From a checkpoint of a small transformer trained on Wikipedia.
Training: 626M tokens, 9551 steps.
Each number is 500 + 40 x the weight over its row's rms, rounded and kept within 0 to 999. Layers, rows and columns count from 0. Numbers have three digits each. The size before them is the row's rms in percent of the matrix's.

# k: layer 3 attention key, 384x192, rms 0.138, rows 141-191, columns 144-191
# q: layer 3 attention query, 384x192, rms 0.155, rows 142-191, columns 144-191
# v: layer 3 attention value, 384x192, rms 0.103, rows 128-137, columns 144-191
# o: layer 3 attention output (transposed), 384x192, rms 0.0931, rows 128-136, columns 144-191
k141 063:517496556510513531489466503441459469437510542506496474540440549523457497453473450453413447447480555530498504478532487452443502462521518568513476
q142 109:529485469455452398475404516433483545474484436464610471518486471472546501465523419525480499503564484514491549493485535548523554474483494475533404
k142 059:429555576532485416470501614537510546495490502505469516498513506471463504426530492468505471449510492504518522525523514477475380544541455526543567
q143 094:490428509519553497504497464497461467535501491497545466498519491495528469499547520466539527422591544489529493579485525491478524446529443486514484
k143 074:502556486461464466493509520494445580551579511427516488471541469461500487524532526550444514516458507474449442484501484439515554506600487515503529
q144 090:502547481506491542602491560499468594452473527455487484454467440490567504494487433513447501449572485528521549496557542500509496530504431588416549
k144 078:393462612529556515490528514496548485538479493525411518450513511532466450519526553427474489498455499491564508537497602480530436529454525485583529
q145 080:425489515539469532544496472513497525462480514506532511510572477488435511461472546501456512484531524560441511473480556480569462478558510486544558
k145 090:519487539440572527486534403453435424537425498491485460454507492557414508518509444515521469545535502464490494543474468480447496564464487505472526
q146 114:571488449538522484531526405440504444516507493524487453465515484444516536472480508538477486518423499516511521500566536499523535467517530464514440
k146 060:473511517471481448506511608529508589526531484456483532544484449479476451465545466503531480499542513470435487448477453469497510477490444522504509
q147 086:504459506458513491457555384515509533474489482508494508475480454552442482533596439486520396496601543524542476472475475481490500448501506545406460
k147 067:503514537476504456491496497557504536511536471578494538520476490497498465482503544492473545600432404574471537587476549503518541461509427502494516
q148 096:526369472467510517485477457438541508524518482491498507529512558467486427512489464531524514552485524545516425501460483474546477474593465509489506
k148 064:467507482530521469534521527553519521446526573549504538413472486482528508500508508568472541529484506517441514472544505497474530461476528487525548
q149 088:490486514554382486481440498533470442508506480508481485507486541428513440441480485535471523505468522549438558530579432508529575550582482478504465
k149 076:498524509522508481472539471477547522449479503507559518456493507552499585522527466506561468553519447517479560485463498461543387463463544404510552
q150 090:515526460508464471514490515523539458525534444526570526515491509507471503499493519579474531537502521505552457567439521474474448514511505438495540
k150 061:511491473532476498574490560443411437500488534392501514497516503559549460542404480428489535490488470453477531509521431515516543465521516471540517
q151 086:512532488517454548490491513504448491456551494458458433449538484514506524493513510442486549505483507497581496520494530396496555452536515513516483
k151 079:483565493563525474480545496406652506524478473486528523552533456509480543463521624528479512491484467465423453466549556553466505506415491539523446
q152 076:541459526358500459490508538577582535453453547504545509446461515559459536450443486547570519486522511486487498475457456506538535516482470441461544
k152 093:433518502521501522498527454509440502534607509531438489538440480506525490524503502484458512585476496481481493550514428526522516516530530519470403
q153 091:483424533418538514484483469438461473455418463480456488455497465455535449522475440496588525595493504506467463543562543454507573510522506523520501
k153 067:505549464511455520453465494509505489540528586498572451469509487450460547521466439546497472521575515463437504551438482520472499442504435462512515
q154 098:432577441434454525586502559552452508512508548415553513477493519488497519425493549428551510514485479468569458493489507499546488539517516498504511
k154 059:546506529444504550538440428390561474461480493565438444477472555506530491576498387494483498442538521554453498523508483554527490447569559550459515
q155 101:552447476488483543497518494438491415547494579459511517541521499466450449483435537511513516522426576503493584488453428504585579459556503490532465
k155 082:504523446477503518543482439481539557515506551542496491399495525491590507511498438540544468528531511519515421436538494524511585479457505520493520
q156 094:445501384440474468458558474479521491427429501469535479467502428506514518484548533454501450533455502548455403444446514491538565421433501456458409
k156 079:538485491562558469566531475516570485596560517516470528485480505440481433472548511560505568518511452453563567507447548498488519549492519456565554
q157 092:533421445455491555426488519501492531485483502539460436507513497410533515433472526553475457582558487554447484534466498516566444484515512481516526
k157 093:470475530512447457482492454454512478465506554422534512498515520496415547571462433546515435481497505488586500463457487545495481491540484407488470
q158 085:437488515472515500479471450533511535481461555459507500462498497556542537499547473520463429454551545544466574445535554525507491476560503515537514
k158 096:544459549425450466492511439470514488521544514522499487500479571434421506561495465492538491549454504589550492506400435487464513480517499536447543
q159 105:525516506496511453405447452505500529586494517452528462528550460479505508492436491493478499583473478560525428479489448489497514544474449471495434
k159 059:524511406465476501537517508517505500474461493475490508416493490503543517481624434522537496458478495540442522505510523479531515436496498505535471
q160 087:486562515483518550499481511468499515413517456506572497522418441475517562482470521468464485440536474497486523546519475521388490535494486445516513
k160 075:506484498472500535543468500551452443541492552511439489405505550465497488516470453464566490515477492476485544494498549549523467471490500494436513
q161 111:406568521493508504580510539543448468484548488502487561492478470483442500442514505433436543444461538469513566485503518481477477500545477586507559
k161 059:535471488511511552475532484449536501504475462537561466473457496537472471533490503431588467577544517534394485434498508518513407561521553435539455
q162 102:577479460449536512462500497452509507480489590450481385517536529501492508439481448438522491565515499553404488447540466500470616410488466476421492
k162 062:458481494440434444494497453494539490527543550557438525485494504466498488542543484578524445499504462460554495524430571524527540505535462560504548
q163 090:499511468480513450500471563493532532477556548432513533543523416537491514451551433536541538463569482576514528495446505533471533462459549587491500
k163 080:466514497457457494501597528504496493534454512525548492525492552509486518534530532529514426500505565456447466502445478490501526443521444498442466
q164 100:564527473525564472444548514506549496500537459461434495546509485514498467615529465504531506480527488487520414498526477536499509490540535525524540
k164 071:479514442523531437531466538490507509525510422451531486478498565503517551428568520546497486503490471485507527453565458477508447538527393538570469
q165 098:560513536490505470550561462540466471499485510487554442420483539497454507562509445538596506477560425545477473483438512513611505521552491514502481
k165 058:464502466513477461423527579473583567472544493426464516477505481470532519406488554493414529531439581409501474503551467474470518482503469560515486
q166 080:556537575490541503506487533537446443479396532513510523511536480574413554538529569476481500509524443496541455508518483496457484476443463472552440
k166 083:516538450416443505551499484423530470413541507519535463434498492493477481541504468515554551543500481576452486519455569469532524526498498561484532
q167 104:530493553515507515565516537527483545520457423555528511430489434560488529517514529490501514539530451491544574495606501469502487513451466547557554
k167 076:480510575501522486457510505504492491547548532494512480494510500458473498495455573450500485486507495482547480504482452523390395573493483509528501
q168 075:502494474544505523483532573454454457479522513439498375525451419548513483555437483492513526495539531444499448529471516499552493489492477497453527
k168 083:481587425547496526486474533486547490455489514559457500496491500476402475488499499460550389590492501527510521514495579529515509476541495467524507
q169 099:505588496486496504448514452413511568494555474554556432489533481550539544547562408545502495482553545430455459542496482486502528457461499514518501
k169 067:498477491507473415503594521551558500550428546431529556515525495438505554448462569524474464525483476470532464483456433484474530517493487505519511
q170 082:573535522461449438477522547587550447522474509486539528442538491527503446460509520463509429467561454515532489504511524534533508529532488458477465
k170 092:479489515489552546519505522509443536467483450475541486446521476409576509456555422481560512482494521501531486513477541424433467554485525573514474
q171 083:479519402488529524505523478559440426544529455424441529477464490500497505527550447481517549471450483476532555513497527582543463508500463527515485
k171 095:541489464564495490482444501461495535577464502497501540536492553498593457406503490487524477495515546484458448457489510456494502485495501466492529
q172 101:478563506519485475478589557499469438472527484548467528477487487585555465512481446541502460450547528475526506436496502525481411510477530491461517
k172 081:476429439533506551500450539514472528495526444456568520541487505482482510454575547431539426447517543454447503540552516523468465534530421484513510
q173 090:449558521504441506497453466449481490548565405500523525488524463459512550535568463514533461503501490523476486488433508527522475415435445573521534
k173 071:545554437423470461454551593559579535509450547508467486511529520478500480439500499506472429471470579485516449512540463488434445483490473503463516
q174 077:545500573555550494426513434497498504486491490512520493484534539495592489521527421397532373576465507477479569544511435526435543497502523495578497
k174 086:513424578494445449553528502537491531451410521532519476508450495467497508535467512543558530419483481554536459496543516432453477537517603494480474
q175 089:554465456512514484520499521470535485467508548562531529475436497491495522492423508495481447538502502578427516550510462529546562553493521520537401
k175 084:526515594505500466460515473555414499442512475425501479558587467488494506575582538558511539506500512442513484577516472470455470484471506519498471
q176 085:549487470436517444491518461466440562499492496532508486518451504503543476453432472448518505527510513490437509437520511551479543452466499512495542
k176 089:562486514458454500537528421566533419459499523577491460463500427525501429522448530488522561477479478529525461609498524560580532461517546478492503
q177 088:537481458500496551561489635476541504488546492478534475551515529374502485519471522479530561454411449483452482517586555470462446548435489444539498
k177 068:449435528482480546529499430484504472596491500490504509489482478519506474539497486520547543549589499482428477488418440502534597496479547509433510
q178 084:504536516486512564466414527461528539532566487443559507483499507496481566565475528527520478523464520508506451526463409481582545501556511481482426
k178 089:472494410478455473543488515504495523541445500455528475488555493439536511462536515448543501585583518518497476533516507517488475513459463549541492
q179 104:494551480513503441571511519514488483539525497497501546522491553557541531502532590490470475504500541508588419421457567490551520544430515583510494
k179 072:485493498494521546519495485522487477514530482556464480515505428536535396460483546485462548519522467423504550514514494541478491505555520498518468
q180 070:483453501525553460485471412491517432488526442441507589560548464486453526494558419481511475423528526510396426469491514521551505539485498512477497
k180 093:438484448478473556497497493513446495547477446501526461551466529481527503466572480503537533507567445556518491487539463511493545513551494448485515
q181 095:495493524481548485539499541479509481529569451516423488497507564468528459552461519521539474484555485433530621544504530509485413548538524527503509
k181 079:539482499540486469513494420523472498524498481518531542484487465485491489495502531453474492538455453538454468489488491546479501484471498521497483
q182 089:499499508425484530520495465491488458535373544474518474567493502492581440555492493486466520549481574503537524505481519487500539518518554463490529
k182 074:504465476567477476501484421503518593498523450522526497507515499470433539506492448554521508524479461550445477544519471490519496456494553423568449
q183 087:500494510467528492515527585538534467501428516467514511456507537520524444485485473505460537585543497522542503480497530569424477491504471472460581
k183 075:444466497540428550562474461426376437460546529522439507511484462440477510479432548493502557451495562452366548507523443479595488450507525498538539
q184 099:494440523477595536479500413466489555469469500530506517515482524484496480565460453484436517466497517497521550472474491438449502550548464455537468
k184 080:531477513515501528551450423523464478462506526534522464460439479468512493512466496512545502493455513587435467502505467533508621448493592476468530
q185 098:485528466503554463500568534531517547434547523504483542474504489488425499598455571525506474471480542497521519486469542577496462538512417396462521
k185 066:487428572533458526538443509551479497512571480593498519526476473533517497479527434440451539471454497471466501527525488500473497489476508509508487
q186 080:496499466495416452473532557432551468565510524563520489498475481535511506491490470540426522472453459521546458512528466557502582523419553501526589
k186 090:481471505484621567518485488605462483466465519466498516508529442487474470528491535482592458472554594432502539531473511443502563437522555505492497
q187 082:538543486533495526459500459455455508603560472500496469533459515525459440447440533549576501526419498534518479487524496533488448525540424465518463
k187 068:556400424467515554482423523550557536450416526525525463477517505557513459528491519460515499513544535495459432408489495555484558420481515543463540
q188 102:421566555480468425475537502518454503512508431500459566542496480544524531496530470441442492447562435522484545467520525500578481434472584618480528
k188 065:547493532444556572484506560488508496529443524501542487502492532493486471531493506431523431451490488433556554542555505497474457564527443447503502
q189 079:473530434507473514549577503526515419499477535529509539538539489505534482498494532550450542550507436464472527549478509528508505494509404536470490
k189 100:437461482462546519491485586550526611463497448511481497473507464509471528443506498464551480470526597457524524484502487494539430552506560564472549
q190 089:516594552455456422525538516522484511508568523531500519471500527471517524507495512441522501438513510527512471490483452535456474562502507607528533
k190 095:486422434453518569510494485444484476491527539481480521533505525569545467462481579497499484541513478462476463461538550536462455459468531468461428
q191 094:501496530477466453441484522462503486460521489495525459504556476459464480451530447550550498534501555453520462465545473520504475486575512491467511
k191 059:521482425568466418546512474451478489481476458464500500497485494524544532491467538542547508466510462471497520591462565488513481467472426496501458
v128 105:533483503566487447517513495535458465491452507462513522473504527471519555424479473511528527514445456585548527450521423466475418432461569493405544
o128 093:515556468417524484425528473497568539470479511540443471525494520535530571546473493498494452457551558497532395486501476559426522449472461493562541
v129 116:532504492490495539553482502470467437500454445499613482557449541508450527511498521542434531571494465502526461501454543543527482554483501549538467
o129 113:556556513474524478488482517563511595541517514537455523549523428523563457512552441473515464493489433543529490473556471404511487468499555461450585
v130 108:522466528478443550443527502511529474513483507486539457539517424592479492498503485533522483475449461495444546584530501525513518509528502530502525
o130 115:556463409507526482536494517459581455508533475492461478496430531431499451524458559504485469482404503480504528513513501469518456521454458454475482
v131 094:548480533414478476540415510455458536531536518522533538476467454474523478506557504508535467502504453420503551399526474478501508512529461488516545
o131 089:498578447525417510472450496518538512447441523492473433536529542521465546495533475503434549505497512599564518483531499526514540520494522516523490
v132 102:488496474471533466532540486513468441494500522483497541473541589540497558491510533539440451467472447443457516475472460576564550475547550470502478
o132 106:559477493538452561501472511520526488508493453532446439541490498498471476508420428457545531491491501564538517535578453383467460541444414437486522
v133 118:435512509554455494536491542539505461436506525514482466453442534435477557554429590567409463494442458535496518541453560513513551483531494523513448
o133 094:496476547501520450538518409522433544494491527497504539477464495532533460464548510409498530517554460471435499539528510456533523475401542568547519
v134 109:459471482518502497424438526509466566529549579484475561458495498527516448536487497559541631417493503504555491470466554543531472514571536510491552
o134 113:460499475539501466523498561488524472505430512455479410519525493437447534500506507489507438526501457490457528519473463483440504449502504492528508
v135 108:493432522466498494563479489483444466495546534528538499453548540515438483591527470477588454442503491544519541440495469474494521553497440476479477
o135 109:533551504539508420449483510468523577467459441528488541538465552510537485471539494491468563527445553460485463449498548494501528458440516443487545
v136 106:512497517429486560525555488535517516487408508496496460415466529524486463467513534594397518525543449464500543553505561490556509508506471523475508
o136 108:516503531545541476489455486518453477523473477506503463533536487483467462506484424474426498422474449523507535501498498410472509497425499547496476
v137 122:499460617485466540488551452421540519496526510435395477538578540455516517527490504511477493531413442506491499553487464500492448487494448449506466